{
  "n_head": 3,
  "norm": "rmsnorm",
  "rope_fraction": 0.75,
  "qk_norm": false,
  "beta1": 0.95,
  "warmup_steps": 200,
  "decay_shape": "pow",
  "seq_len": 256,
  "z_loss": 1e-05,
  "train_tokens": 118600000,
  "dataset": "wikipedia_en"
}
Each number is 128 + 24 x the weight over the matrix's rms, rounded and kept within 0 to 255. Layers, rows and columns count from 0. Numbers have three digits each.

# layer 2 MLP up, 256x96, rms 0.222, rows 81-129, columns 0-95
154164153118154112168160130088151107080121151112111137080146147154159115156137165129110121145181107140081149101144093141119153127160185162156137198096125089086112134133172150100094173155160118151075103100069154113126121109172156119160128158119124126143164100124151140104115138122127127183
177143172157107180122118143116094162145124101117146104176166145124103086116157090110170120148135130105142111108110167140167113143107102076109118126159108151177124137182143127128118133111168091109138080142141148185135124106113151137128165150131067166127101171094102125102113121132082130136
128143139109100085141127190144105138108090124137096134137119135148099114131138143141109149135122103124173116150118155142129095142125163120112145124153121120149169150127132126150143167128138113148145149152180098112130141124119115101123153153156100161121095137103107093097088080100160106128
106072128127117180086088124097143149170124097162174152138122124125159155122082138149122090130127120121087158135118151107092147146138115071141132100107136145135143143129118168153127130111177147093125179104147116128137101132144091152077131097138134106143099141124112114124161097112154167080
142106143118121118141140145132117158148105112160066100105078104127104126130167154144160178127137159110119099114107126137119081099072154120148163151099140101118146099170126119109100108116125130125169109108118146147144119139104166158174124142085130117140153127155091140148170134133082121182
097093111157142109100102156121129117156078155129092133101095139106146159116095143114136141099156134141127155129142109137153131109127096161133132102133143153177124077155151154115130145136140117134152164140114133112108107112096107110136120091107104116172095158119135153129136131124098116089
086176149113107103091152098090160117124139124124130152151090147163114115087184139111143109142129134107120163132160098092143153121155132119160142114137078165146136143130141118090155164095110098136156155099097131120099165129137199064080126137079129152105097115060131107111177117161135154140
202094161098090141172170133122101165093133091129144106114136093101188134076136159126109131129171173113128107119115122151146150126096106108132124127176127107129129139103119133129100128175113143097155143134130141152136162106127183172126138119103157163121127146104107135089143133137118167093
131111098113144119154151105101139188164119126163116120134108116159111135126112132165176125143184087101138123146085134119131158108144143166127140135112149155112131129123110148149111133146111131137130148104146119144152165102131128159173155099123156113150115077127169137145111171114135106083
129162164122118135121084103133140151151137143098123086145099154084116105138142124095116166127137131150113082115110110140106121115132124127121106066145115093099123104133107150107113104141108137139151120144145126089131181117081132138099172113095121162122113100155129120090108106117087148135
083151122169154131149167115113150174162115144076110132083126091135151145123092130135152079161109153111124157106139087131134107114193101076160160093126105096105108091119119097091123151123118122150148137175136136163100083137126145076096160142101100126139089089091181141146171114143130092120
142138108129160153110121124093088131075171122132127138143161151135111140115124097136139139138169171089152137133158078099139102109124163093098155136086065123148139113109112137158126113131107111140157178100119155111100105113134131143151150118119124155133131119114081154157160128137138118186
125171081127119130119120113120113109079122131112120132173147127145142188132126081120123140128168172097118117083112117133128113109168124148151149143140158130140141096100160103134095142116116120166123171103121117136117116079138169117120128086135160135074143144123133169136148144112117121126
115147142118100147163119098104119127142148161134134128146107077119094118113143148164172116116170103178129129144119165126154096130134127172099163141138168109109149067164132119087131149153128159141174120171174168103167152104139148152104122140140128097171159135108139093156135166166081138141
129155134127144107094145126124120169131157180141149123165146128152101140086148147160125146158152157115140152153101164194111145144156140082137111156148127106130147138116145087079181115152127117100166149124133090118124163150110118111144145154157139111126144110146110094094128090162067166142
134134129101144136141124141151139090100116134119141140124103124069131114098109190119103112096177107084138147158112094142097101132139167112130121166121109124155160164144163086118102109097141105129147143132060093163112148112150103155116133131117103127108104102099141191115148123086142085147
122120118147162153134105141087111168114135081151153119144115176109184120137147137138131167120124130141177126117120105108108103096136124146159138135142148114130129144111110126093136150122089131124126111133127120126134129140103091145072115088178110146148165164138119108152164120129135177146
128088136111146124175136117109104089095173135133128166118166127124104159122108124092128178113115149176113179179095117108128099102134199149121184110145138132141193151137147120185091111121122111171136168094114165175099147107101169074195104156100135169105166153136128164185122116085165102130
135165126141119079096189168147133144077138120161107140117125099136127155162149114143143114128182156144127118110108148149133141129143146090088135103113178109159147112095127169150139114126173132156115163145095115106144099095115129194121187092147165128120112131089122125146127052119132138083
118108133129130140146073144146136145118097089120123163083129139125139094141137159141131132145107123145123156142149113139168117138114124114142102130168121114124093143112152142123144114151130092118164148109156132125140134141137118161136140118113105112126127126150147148135146158118130131134
107154109134122143134100116144154155135145125147078110146110111163136151134109110147144161135161161143104087094147148106118123131086132125134085136061133116153156119115129154179166091123142138097118133147179127130130099103131155140159114151133155150135179091147128131152153129181100149133
130120138126141127121115114144107127105105088118107130105125153119135145138107103115139126118125150148126122145123126103135125132101145157118122104124112132131126107134125113154132102157131132134137133132142124110130130129159115138147130143130109152141133147138126131134160128132140119140
104170140155123107114088139165147141136138122154144139112128104161114083093169118117158099097094122117125126121147141163115089105094130125142138094145148091136072119041140193129157164088133129148142102117214112199117120100166158158140115158112112111099118086117090111110138148102093194142
170119138102144128162116131144137120138116136118146159157139161168131135088138132076139103153110115112122173131123137139119139101122114145096109104111124141163118143152129165126115182116138155079127121156127111151099155162137108146146073108132084108125131131141146154132146072113134107102
101170098061165146113079116089147096123105085141119147123125088066126152138091127099102104142119157155136152158141119155083051142158154168154162120122168110166108107150095103169142148138125096122146170108097133088111130181157139083120134083094130096105159155089207147123122116135093119078
141062091158152115156125135129139137143128101130130136169118085113165115117133103141161084136223150092124147149101203121109147118124154124142139108130102071104116136109140110099114113122090151124094098126114121109147081149149148136124128152158156122147152159143140143129104124120096107090
131117139150124138207115142087144153121150149131121146143126094107128161113125120148126140098121108127124154146106130125131110121095126103125105089132133141153159125113127137136101192159121106148133174153100128130127158108141139151107113164102154129147178139088121157144131163086121118069
117129148122154124187116158153123141111133093107186116114129098059149105128185109158148127091172086159169129098105149119134146166119153131131106145146144131159120112128133131138168130150129118115154106103138079125139093119153129146111156191164098090140125163104138138136153101117119141159
143150141124125125138125106126133108119141138208134138165130117090184146142131109114127121132156090101125112150173173133080153145146123144146136130115104117092153122139095160102078135101116090122113059098125136182129129134102163159131127147137171142138134076104086137115163135136130151119
150147172114151115127103135105125127145101100157120137120100124088093148139153127140146110093117094101134153121084073121112177128141144195109095128107119105176100085119122132134123162100121125131146129105092109073114148113112139123107134107127139143130136144167121143104134114132151112143
069171139144133144158085138138153142186151130173106088125122120144107152107121132130147152117111141133122145109092105122141135157137088098124156083147090107159147123109113077144080114133109121111102097121139131105130141137102141126128107116099129113094162159159134120104153075130116152159
126111128130121132142101115091119094145120121088116155115108126144105125146139115113128103141127096134126132096148115125131097139136127106131114102119110111093103130129150139103128131106113136135140107081096118118146095148148128122139112132113119153130138111140126135154138142112143142118
127094117150127163122102109106093129130093144123120173105145110156157147148116153148155116080129094128112125111134152140108126120178157142151125134179114147120098147104114087141116148138134100116121110158163104082117153117122092171135170151095151161124138173121132079153099132121151150100
125132124128124122100128103120133121111074124041167139186102139107074104134101151110150159131128115122104137123122104112172082145115137131107113122130138130115143164113095104157143145148100146115141188080046112135150144157136137128131100115098117149156162078135148147093122117179110141117
125125134138136146124116154156148120097085152096130159094126160061124110134110121116132110138139124136159102132179141150123148126108151109102129119149137149103087117153134111152127152095089149130165106109098132105060081127151164106114133137103084150111143130125076143135156135109114073131
107152085166100091098143113192122187140072157115117084126128170172166150107093099122144156143075159106155115090109129143092098122162111155111201143142167099149193113139126140182119157161182122106094121131148136089128127140142183114088132072113121126138177147128085097110160176098107140113
104110139142129182129149134091171139119146160115135122086169114112112093175138135128165124138120135152125158119134161137114108181100122110071128116128093143117117116093134099118158113142148175175114125080150109149097185123111113131157113107127152105156170118136112145170145151102169135150
176150145101130177131131162118134127108100134174123122141111148151140142102104141152119150066122091158091140130100131154121157148086147110156121097147119126112144190156122100108137135165117119142143119086125147117131119143123130107087111118090156096150155127144168160127156134124121150135
155130116133079159089133103161161069147159115127114096145103126120138101106150093129154114135085154107161081118103151032159073100112143147125086112146119121150132154164120106135113116164138112129125123096122122155093151126143085169126121110127169123142095127134142074104102085146131127132
100117146149134146101122142121125141122138107117095115145147097159138123181140143170193149137117108121134135142146124169124130113157125125109129121084109106131101101145153108105132129156110128139075131138118121096117143114148153142187153096140076132168122156151146164097138126160145121141
123147169152109176120145151144141126143113123137120147102128119114125163115162136141163135154134099137154099173137142138118108207118108119103122159091124160118164100122138111130152154081107113079099142169103143149149152105110122138084145122127173130129111107154129114115149132097137132155
174108142159092119142122148134088111141128086086166166155129120110125103093102121123100121122102149165125090150147184094136113052153151149102066115134106129126101126158143164125151158172136080090101153111145134136142101126143116177134119144108104133094090138127102119158138117082110147106
177137124116148117141096136176170203113124152123139132145120073074134131133135112131122129098078128152123168147137155174137157124129076129144124122144116148122170079114109112144107174116182144133143110134211093140115158154096164194109136129184071157153106150129093163100108097119145139060
086103166104081086143123112087150114148133130114096099164155154090143172143169189163118093162112117143145134088127153100123135096180138113161129100119140188156116127113131129093099122133122123103112164132170104141110098183118149156113133129136124115143150122077125105125102130144127098114
087123128135109118152125079192120127113137182119106108136085139112131112113146090072158144123129127147115141137110077120137124118119111108110092109148115147136116156125198145139153131109146101125088111132110130109104123128096132151122089129128146123106171141103089116079183112106115141142
109127079132113150150155148133153172074132088117151152125120080110137117161157161107128136101175098119106111169158115105102112134097150155087144135126094174158149098139101149140105113145127116100129170088109139189124139105135161153123142130107119103136165132115140135126099148118146164111
146130156176136150166117119093145114112147129122129158165127148113154145184120169149165179149151106136127089141124119159094122102122129102119115133144114133149116141104089161134092169145137142152109155137106149138107156126106124135099144125143142132078144132172076110164110118107139128122
129155129130082171177139112163136115164119119123139118120119167121150154107140133131087153148158141155087098150123078107153134145122125118093152100116101100143080133127165140136105150130133122124091130167122085162156163147111157144136163129105118109129120095132137107132088109114134136089
151114144100130114148127156126114136143122122106117187177118128141112119147134144137122136113127157119116134173155115079114129081106145095148114087130194125108134093143137110136106079112122119149146106132102103155129147112151169116132142153100113163134136101107159151115084153135128118147
# layer 2 MLP down (transposed), 256x96, rms 0.207, rows 81-128, columns 0-95
124129132118104104122144123099104141097109129088119142141128099189179145119128108107130126092160146126102074150135119168164125141109176087111106145097113141113108119114148107146087126107107186115198133089089133096126128136185161147110196134145129105116100149120123127083143129112109089139
136121147131167129181114140161112127110157090101115141122091149184153159187145139161127145067156112120162136159161107136110142158116121124113119123130083183160106118135110131115122138093144156103138150141111154117132119148121125092138161129115153114117074142109110130139143177101027131073
130132152154137140129083136117118147081149193104130152093121127137122120079141130156125134119126132094134133143099123116152131101143141120116144104152119147131132087169121173104109123103123120125129116100130127151110090102138154146161106153110089153124102109127100158090133138100229162079
136157146176126134174103151127122108110092104134146120110116056138163086109081105132091107131116176123176032107114122131160160139127148157115091137110165099098103157125079123142130178093141096116146129086115143116146141094161114147090077096157072136135116109128145111127119105120087152159
106170163140176093110142152113114151155129173091106111103107122161147115161130136096115085142173121157162139100110091149126116138129089165132110149146096122113141114102111099112156102144123131100082118085164094141133170145146158092092163127127078158141132143160144159086116097102057136157
115128169172131151077132091132125152111139136162106119111126143143126112103121156142130154119144148162177134145132089159144105109102120103178117141185133089143131091160168127148139129142138114117142145097102141114073104141117112120169082131126161112117177120113135098114164102146105134148
174132113127119167168126092159130115175114162094149133139124092133129176127085183114136091134161155108131148209152133134127126123123138139157151111114125133094141135163167122136125135068108117133103173071181180149121074120145107140118138115123113136088153110078160081130148131149089115137
112167123150117140090075167093152161105063082114099150108123133129131127097112147113132156115135116175094141095108140090115124140121133119133113152127166111137105113120135129123101135099110150156120112090158103120086129129113102076139111137139119151122155118082193145127149120135162129102
132139100095156091141137112139158102122145100119146158132159108157089144135121143124143142176118095092127100095143119146110156139121125112121099142122160136104132091116152094118111141154135146133075130138116144117162145130150156112099098131120118106132117130138131120155144123133165149151
149135102137164115143122161122124146153113196164148151085094146150117151147186115153113129147117123107168151102146105140134158119137137148095146124114134099159080115134117095131136118146131134150134165088130178143119107121087120129145158123126138103116065117089159129148114103097148098116
154097098136129120051079113101111130091073129103105142129139124155154128098096112111138105117169132158128158136120093152085130159166103162133177097153120151101161129149122119130122082114155167184127146141153169125151165118122117146166126133111125122137114156123152106142170168150173153108
154128117156090123106107131085093145147127135131115114168111133168123149163110112104176101108168075112085103081097154101131104159105138138115104132108145082131100114113115134114119133177157132149130140140112138118167098159170121115074098141107163119091108114115086094116113156147144113166
136155173137111146115143176135137136163113102131125144143148125120137146155126148184122120127132112124110133124123131130134163152143102083142094189125134117135147123171102159093095139123119103118116174122126138147132131174111113169146149119174106132136104122121147107120105110094124120146
138099142126120134134156132125134160144150104119078129110114150154161134097121120124147120137120150107134108160111096096133102118108117170106143145152144111129135156123128119110119187159150151115134077134124127126115154149181095165082132110108101132180119154093123123116128152107078113141
147122138105143144138148102123117135137123138127116150081092127127127119128141132153143173113137118112130118148122100156134122113121112095178124115172089140163116168116140157154079112110131156135104115113131170132162074107112122164149144058101097099136123164095108110163133108107103097156
104116156138144108143105126164147133156106132127131105120126130168143113107136145152163115144128130189129110129172141131164162128149074107143145153163108099139162122142109125104139115152134091116100118151168098101151124154134143169071154141112144107185155105133078067124152124112077107153
146141123117137127134136097126134155132170148153124134107134145147140121118133141117125114123091113123124109149133138115129144151128092160088091112143123144145127132131084088133083103117103106112159198123159107129146106115114167120144155117129138178112086106165148133156132094131138099082
118129186115086068164135126123129126131133118076133111136064144152137186100169115170110130126101174141112097139140151089177139142142083124097141157145130161174114147081140120136156146110118145142131130164169128119145155127134112143205089131109111121133131146047075185188154175160161128106
140132173139140087040118118087126119130109120066170104131082097137178133104133124146125147094157166126143110146102110116151120149132123181114132106148128149116146157118137095130124135097168151130182131118144160083125163155122111152113107140158140140107102140125147166148147150135094176101
130144095115141128128156137133139108163093136137147122132123174131126156094144121141118121110119134134141112146155120120121114122112128122121165129128117121121136119146123139143135136146150176108081110114112145104157177122117138127169139143135132107106104144135087109121149127120122146140
167179169147127111113125113122125113124131122127115145116102132138134118168102129114161133096141113117082142153089166095136136136103076114094123120064148133137114119110167108173129124139123139147140108180130110142158158153146151119171103143139142150117122076113128093156153136128185153117
118112125136113120144132116137099112139110123144141112123114128130136160131125161105099120144142106102137148129118131138151134110120113136142117077132126110140142141130125146129147132144127117119129116122128127134153116145124150130119114121130114117130106111141102140147141131114134105101
142137145142156104126072138134150092123218103142106111071135095155165129156122146113140115123166156109119070158137093138129121103161088153141128117166125107125175115124097115117151156156136181133107128110157134098131134108155131131136108137128116113146139126088130154165158165136079155168
140135127117155122117126142103147161131212115104146177136136119114121106112117125153157123131109127158137120154146102120126127115145132105145139110126146101158138117107138188144129139137149164127111158135102135113111102161122153125132123141133101144129125081113173106154129126139131109164
207112125144152140088139084149141118129078169125128123116077104139141156139135125149169142128124138141087105126143121140127114110104094157100154088163110126126126139114145102134131032125094092160105152155164141087156168149093113107081172158129124146117157107106136137158126194137154111130
149125159150120094142114098089110115095136163144136111153143093092152138172123110112103133117133124131158091149080109129135123100125114149137128126173161130148133110119102138117100135161081148093136124148089167128173165136167107105090180148168136088117095077138109109102084169103098098122
060103125134159158134123142107087199098098103104113098168120121130137113086160121153129097116084135158135137137120108159178119104091135101136168121154155129175139160118141109148088118155154121148146111115157091097132161171140074125098176157121144118138159127120140137105148142108130131109
112160125166078154128111133140156136141139142158147125115143143137144102120155159115151197173141059153198123125138164152138148121141155143116150085145093148113156096123154142127142134113119145124135107145110113131166139127149146132135123160105122155129139146094111132113095135135124138149
110100093139145131133122108119156128066133080140155140121130078139130105122107146143118140133155139112185125108157138124168128164115107123133149124094151145144139127127141097138122129151119147106090133136115120124123127128132155118129065145103100147131146085142115145124134096155218144138
106112140140152120115134136131129109113098144107136111137102132120155092126157166114146132190085158170083120134106184132154121141105083126113082141125114156137159156125120121132117118102112106099155109154144126088141178115128119128134136159138141120176117159118132163137151119189109094089
123140100139117140122146133128134139139177156134126111107153145123099137130119132087148119103115111119086129150086094140145122109156114123127111108139124168088167129138123092153078100078141077092125152149125155129111100157100134144124155148118126156105118123186165134139120126164132122157
142157119124098129137124145136126131065085127129133136104105121125154143075127127147134094146121112111135106108123098113159147152138157141138151120103109138159139106131103149090117140135116129132138098126122097153134131163127147129119146147111110128126151168145136129121144122117135144108
131122128147107073136114111150112112121138134160130193133107134144112151126138129128127171123122178115123119146135136095107169132117124213114141117124129130111124160134148118149098152129126078129094150150163089194137102157096112147162118145078131156152110114121161126183133120141156066132
107102166112124149159149077126106138139172171120140105143092145135136129085133162152130122126129151105162128156115103144185133117152134133097118141121106124134125141152116120086119090121172151111169124181143134146144098180159094095126109125167148134156134162127116111135178150101121117099
159167152128114116123144113099075156117173092141160132121092127143122091129139120162105115078128145101124126144130136125134079166127135124154114144144140143129146151157117105144113138140142115156125153100101137149124105127096100117170155118142143143155105092125169141142150081101082110167
211142155126126171107146129169111114135255098132145097127172110131138145184153163141143099178129130096154074157132075092130136137102130108130127149124140094108175116145085135174162130145146169107113151118096112130126094103124099136170091165115130129141120130128105185104078095075082173117
150130170140134108120130110138110150114135095097123105110121112103137106108094168130120195096135187159166101136094116093119143141120140150150132129107132140123140146080128145160127093174173118082145121155133137064118124113122129106127098118126126131157146105141090116125106165192103117124
127132087118134147150114095154119171125176115163145120117107122153142122128140108116101086155157125087119157140129153171114149113149127135102083108156123162147116133168141160105116117159161120175130101127089129109080088136119153134128152144113122154139092179145155143109179116133133153126
160155149125146107122185122115150101135133089135131126133088125172181122110179159192104180090155108117115096115187125160179110097122142117121159154175127111137077137090100129122138150169116157152144099116143133120115087124137124166140155133122126099166140125139095104106098148127112092147
124128155099128118143130120151113113110139119126122128123147106127160098117118166119185181111145149153134115117128119165163108131158130102150078131096123095135105107077119120110133108145133126126139127151080108144150120149125149099157131080109103107099135117130130148136087112132160160130
129094121138108088136137176143133131147099190163134099108108156157155153100119153108130143167138146144141113111117173132134152144178134124161168117145106088119177114161151129103108133073132092125142136148099149135103114159125117122118171121156150138124149083097172099124123135145129088165
190165136144099156102115111131147117154161109125198145135121122133089122096092153172145129123161140113143134129105145121166139096139154142093134127116129114161169170140114101064170113107083137111122114129095158118142154138134131129126122172119117121123090099140118128130105140090165113159
092174113122115082128115113096159090143075122125132122124059154149147105124135140103098111135097086117148124100119143152115141125188107170109136161147080155117099083144153141124095157136132109178104137153095124114103106149149153142125167083114114114107142092146144102125149142112172134094
172092071133160104145109142163158124145124141143173132119160120105096127177137123116146133143150117158132095108138153101116108121085145153161131103100160180169163168132066117103161161095071128111143116155141109143093105098094122141099126127128126121093144101082141171103132162155101111100
116096082142096149116121086064099156105150144185114174144153127104121138160107104094120186129128121147089186107107137137103108131181111123116162122095139145171130103141110131196126107159148114150136103108112113138082051142158150124110143157109131113151145134126148106095166118124130075119
130120110149134091157129098153131147172152088129127113100146093123149148127166144130127156125169152111127094169134118153125124126090155114154118124157112106123150171129095098130132148104132133110125119098123144135133121113145096152074132145124107118122130144103121109127139106158074106151
188084128125137083105155122108131103167131124148150127094141110108098141148143134107142112127073125133074116085127179093087097158107132181125177179129105092080118147135146129117109131140146128105137137125127132141104121154110118151093140110123147134106144146141115136137129141118117095099
125151121100187122083101146109128172097068190112125114116129173101168111121152123103142133125095112147122127124147108123112128111102125148089076156124130112127102123109095134088162112126115132170114120141127138101141162143123171161171153137123115131124127155130133174153094178079119126081
# layer 2 MLP gate, 256x96, rms 0.215, rows 82-129, columns 0-95
062140111196142162144130142155159134139126141111148172087097085141132192142133168103147071150107162133135139165143128127134118132136168100135135115100163113117095139108108152143141115121129184128105126119150114175172106119112133200141162107095151103134137080121115116135129106119144116141
139122127181163131162171116130135159156140127111137178118151127129161134106108125130171144159123184101115148109115111114137130087097134155120133139120100128100065132123135127100090119126124170103151121119077141116133134092143163170131098109148166127120144146129128178174137114137105139158
124162128124135110169169124117159123136081158131114107149106093104093109114128137108127136125156131134153145170131090152131132146105170155134118119101147099146126116125118111057159081141113107189074070151109141099163102123151123146097147129111140159128148092116133129125162147073138098164
191113084163126111113121189136131158098085137169072127107155144110131127132110114185134181159127214099103172118151157129145097124130122128092109102115154135110123134199090089151118112095156129155149144136124151126153180114139098133149093113121144137084159109156150159138112135129127198092
130171181137064119094143138154112119114109173110174108106119124150140090124135099156102158149153188156112140104109157109128119102139108131156149146120129123148097124123134106098132127086132179152130087110110128122126097098112127128119147161145139141126116143137094151117124130142111122135
119138114106147109098109131080111112125141159137172132128114132093128148127166135121081095126161163099096143149114143099135105145150124118165176133134134159161163186156128154120108115113052090100122118103101143153127139127145137124113090088144162103106114096135150082113145144136129219167
131123105199154184151077158176181190128136122092175150118126107132158104102128082153081135133117143164134132135074105156151124139104123125112129123154119118141099154063159099122072137147141140171091154113131078142099121107130142132158089127081164139121131127113111147110140141125142164142
099136157117119139099119139150138139092099142091138089162138116119134145103158140101122137133095126098089124154161109150144134118119088136097086102093117135161120122101151122117152122098097131161133147115106132119138146102124153139100126154119109150126120125123113135135159113135141143123
082162111127118082158173120071119139115137089144148130126150141161095135126095113140097149130160148129078112141125100120138118102132106128176137149140130157160111105123130200115075108086154144150151121116131149100100140107126187099078075131157133151109138122132129120112118105166149139129
134136137172078150160088134126157139136163148115143126135145107169096122092118166159143131111148124126117114162159131098175106159143151159123141112097121126156117119142120143112118155114109114129132146140159159139236135141084099195106110163133124152143102151117081132118170093156110148140
134144082168159167099131079139107150107170112163160149137143177137090179079095139121160162134156141158167122136114109146135095124160111139082131124100093102174113158115108138102119170110133115155112109089124111101174118120115119152143128137134135131145155130115099132161150110141138147148
144166121130132104118130116101177146149088078113114152165124171159097130128172123123113101090103060102141135100111100118163145089111130115163133151141117127176123118119134138091120148116097114167132113138078104112126127144107140133131098158148085125118095096145149122116131126094132133144
165145122138157160138129086140155170157126139104094112082110149137163121139102123101118123137143116123118120109138142154133125130126137107153190136089150193161132120142143101135083153141081117122132126097098167167176124149139104132107114138143137103145189123153095090145139120121114122150
146150138148161156108134114149120124153122109098155139099139082140173116102142128136141105171133162076148123134099119124095106083095113103127119140117154161159145140135113169180112138110127101139100069111125138141112132109171115112123170101181087132154153139070103092126141133090092113113
152132075118105115114100102076130148146102140152180137128115116162105184123076144151096135160120138116113099140197164083145153114150124116127136115146152151123106136113098145049129120057120122136120141110088105134165114171114132102107154093120120133118148114150073153152157133109112126114
117120091148160149126146139158136121125140099094144102128086168116160125100112145104169116101126115148121123125119095101165088092117112131135115149123100133125133117133123134106102134147121108157112126120121169104106125136086158150136078131098144127124184174122132127117153139145145122118
126145085182133134102145165184108174151103124129130147150114110152113145125126073165152073149132118107169123106159137157103156101148141104147128105079102148135110155149140145110165113118133095150100110112174164138150097126122154174121123101147094124155136105128137173145105178113181116137
057120105118107129150180133065152138141115148094177145101185167114118109115118166146183109151129147084162203138090124137117124089102137108140123127125109140096134186104136123129136159156106118161148138138097177135100178154142131127116135152087094123117122105070157155161116133102133159099
104150145116124131118132117123108099127160119123144122165136132149112140127145103133103114147143113093156102112114154148118101114138111132108144094095116139120135145121119113144122105123111147127144141143132119127140161130133096123131120140122150154105107143139130124089126116148122133117
116181079182142106135114108146142107096130107121118149120177092115111100115142137109093128136159091076153127175095140106107113101112133136104121113155133128146100108129132154160130085098171134107083077151109088117159152161136146166107150147102107126150124097083153107137100151111149111152
121126111124106118128105132122136119137136155108146103124120122137132116087147144128101132123127107117145121110127120124142124121151130121129139154148147112110124158105126135117114135101116109129124118124117139150144136126107124138116134121138138100137134128119138133140103111119106126118
154140165161105114135103131123092154123115098111135167139140160121133113137126123138116112163102081120141124139193115116118117078077143119127131118146135121130093146105104173144152165109116150132149099082100161132183120085137136128097105164100125136120171144132071113094125157096164149172
149127133092145103145120116128124137134106145107103155126142169145085112145126156099119103151121126105125138140142114159101133100136135144121126122068131132119121123112136158121153176120132144101149123146143133149139156141127104151147136108123105092151127078117135139091120086127117101118
157099122129129153176109151128151120143121161150109098137115095135096121065103147105162175201120144138177113162123174133156149107108102125129114140149108158099096131148107123121153087144088081096167141131132115114164142117124132111127127149178118151131091128156083141156131118126097118139
098145153107084149086074153127120150159114125123122137057082128137085132139118152141129093146097142169165152150140121156111124136146117150107102102150221135217119122107134144155097129143133100142164088133123160106177130125128118084138081147126108117098163104118125115093158100118169156126
157164184123113156147136143100106135136130151160146090144126089087144135104165141138147084120146115174142092143108146151125120080124152159095091112111138139152150119108102147119114113120096131129163159099143121147157114106191213125091150162124161121133167121096114146134118128109118157072
153161163128115128127121142145098147131084137154161123176118135117098128111091093150107145124112111082121164150152115083119093122139146096139098102133142117151128128115109134087176169135138120146135123081168090122099124138138086143105104093081107117095097100121117124131110150107139128159
128111098123141153108194102134139149106096182151110158090111135122093152122124139124110113159146105106172127156122195112115096129121091130136130098091112117171157089140054106127183093159154112126160137090132105106142123146122088126165134173137109134137097165143118071167152112137128117159
075157122157100147107084123172167163141148131127131112103111092141152123133144123158094143108073090158130108109071177121082126119140078117138142109137121116171146114098113113070105138141158132109107084127116142131164107143103129140140148092159144103147159158155129096148179137108118134146
109177095136167163139100141100144141111133157115119137150129074127096116113103090122187114150126128105168143105153114116138163119110046135105133131127111113147141125112159150110142143145101155110149149170114104102156135128136120140100126133100109158128107130119104110041151143131128137113
133147115107126162097103126127164142146157132163156132127126123118140115149142159109124148141125129128135117171126136156133155098121138113126131129101125134162151130129141100117152118126120130105137168156135153138140138145094116104123145111134098141157127136118122135115127111144115128142
110131128168099124153110143081103123137110170131131123121122121122110159128133182121159102128129146093104187117139087117092114156155149100124160120128147194168144140164064081159138127108131144113175115181126139122124103110081122088142102119120163101080099097087103166145137126082146116116
150141127131115133166093170118122110145169128128106134169169196089128098106124128122117103089110122154140105083115093095095152099127157108169119136135161162119103132142123131093134149125135125130080116142137112126109142082132103131107114142122164159087095117111143155114121158102078141160
101140105150146119132141160159181174122126126113161154114129124136136073140121121124114159145173129160114131105091124159148141133144126100093131054090079118176122151162115103122091155087131100117142162113092147107120134149135132117118084142097112117165109096093138165112175099141128105118
121138131156088144090145131169108151101139141113148088115135155185158159120106112146118108182121139096167129108086106133093085101135134146142143090125140161119129125144097085123114108145170146105077131157162121145114077140162129105112091107135131109154188153132126100125116144093108162115
113109120108134116134104114120125125122123093120146134152088135099166118086137141146102146089143139117119148097121103089146137130172163105158103076093138135225145109134140107133111140116162096125128130123102175121155093101082142117141100130125136145121101084109108135085078119104103160152
106148129130153103123164156111121121162146143115159119081107127173085144130082132114159126129138154126155120138139120116150182122120136118132137145101129142109140148092116120099141162133097134107102148129101108132107128107113132159143100130141090079073166129149112132136137127179157101153
127098156113083118157119110106148162105048148125138156093153130067076145137100145131151144177158084181139163146077082137073150131076115179153153130111096147138132143116147104150108103065158105140111176084122113120147133150122130050100127153170111144132116132088147091106098128115129156155
177120130123158095107154140133141159107092099147149135133131131133131143143119129117083157103126118126112087112094111163073118103166143085136087096147181145103114121122112144129159110112178117126163146089115136098149108122141140129111091133120107104092135119135145153143138141117122162087
100127128137113129078129141100130154103178095171182148107148120152161131171129197150131132154168161151145125100077107159119154101144136116127130184128100172165141115155121142147125129120155100094104132165122140119124153129105134124156142089145132169159130071128078166105139170164133156183
159141133148143153153117149172106139135126083101164138103175178127121122091165122099100068072143101166133092082144125145202108136139143116111103087106148121152129112143104125131122165120096138182163142118130117127182149157129113140110115175104112088120104078155117169078142132133103133160
119129095153079164121131104141197137147127183100127115140157160150145117077111148133174101195111171128156108119082136114114147090090096116136132118090100129117153093135111126138151095098173140068117151143122141150098197150123119085145157169160117141093144102087139071129103151130149151156
117143099096133098134132160164137174116111129146123131140083130095061171111137120081160141129128136085128134177169115124130141136139109165116157159086133135168139139135097116127154095138121134101140153164135170108167075099117141105125136157082137163144107144124110149124120157078125120132
148157151152128135122132096136136153145137110122167149093143167156135127103149118113185105141154119161137152103104120157109141061102159152085083109060125097131089066125147153135130112089136101138129174073122126111148117135106180095144144181111128145113149115118133126121140124081152153170
142114138106147155166166171111130131114129141150116161086113122149141168163111113099116144120174149113111123116096124121100110109142163121159153130145149172162103167124136159159140152117124119173119155131070133135120172136132154071144158114154111096118154152153154150150108120142155141152
154129132122127131146170126148183101065119118112149122154147147145114139152125142130132150167185075104149147156127132113117155142099110138128133163112151146098154084133162181094137143128095139159125123137092076118143172086094114145114137156131135168163135120093089110119111107135147105150
153108149154096096115126117081126127084113159166141090152135106150116192117091130128132112110136131106138117107125173174128109130171114138152144122106129105121104146081135100150134114071158138123128115078141155100152143111134144158118109137128148139148188136132146121108127104097103178117
149152101169152119097121132111177157171125125096167155112126136130138134190115116104130128120164119133130110132167176153138120135139139130135068142159151185149111150151066141075158141166128100128160141131114108141124128150136094106124107136134063103136152133103113125127133129143098130147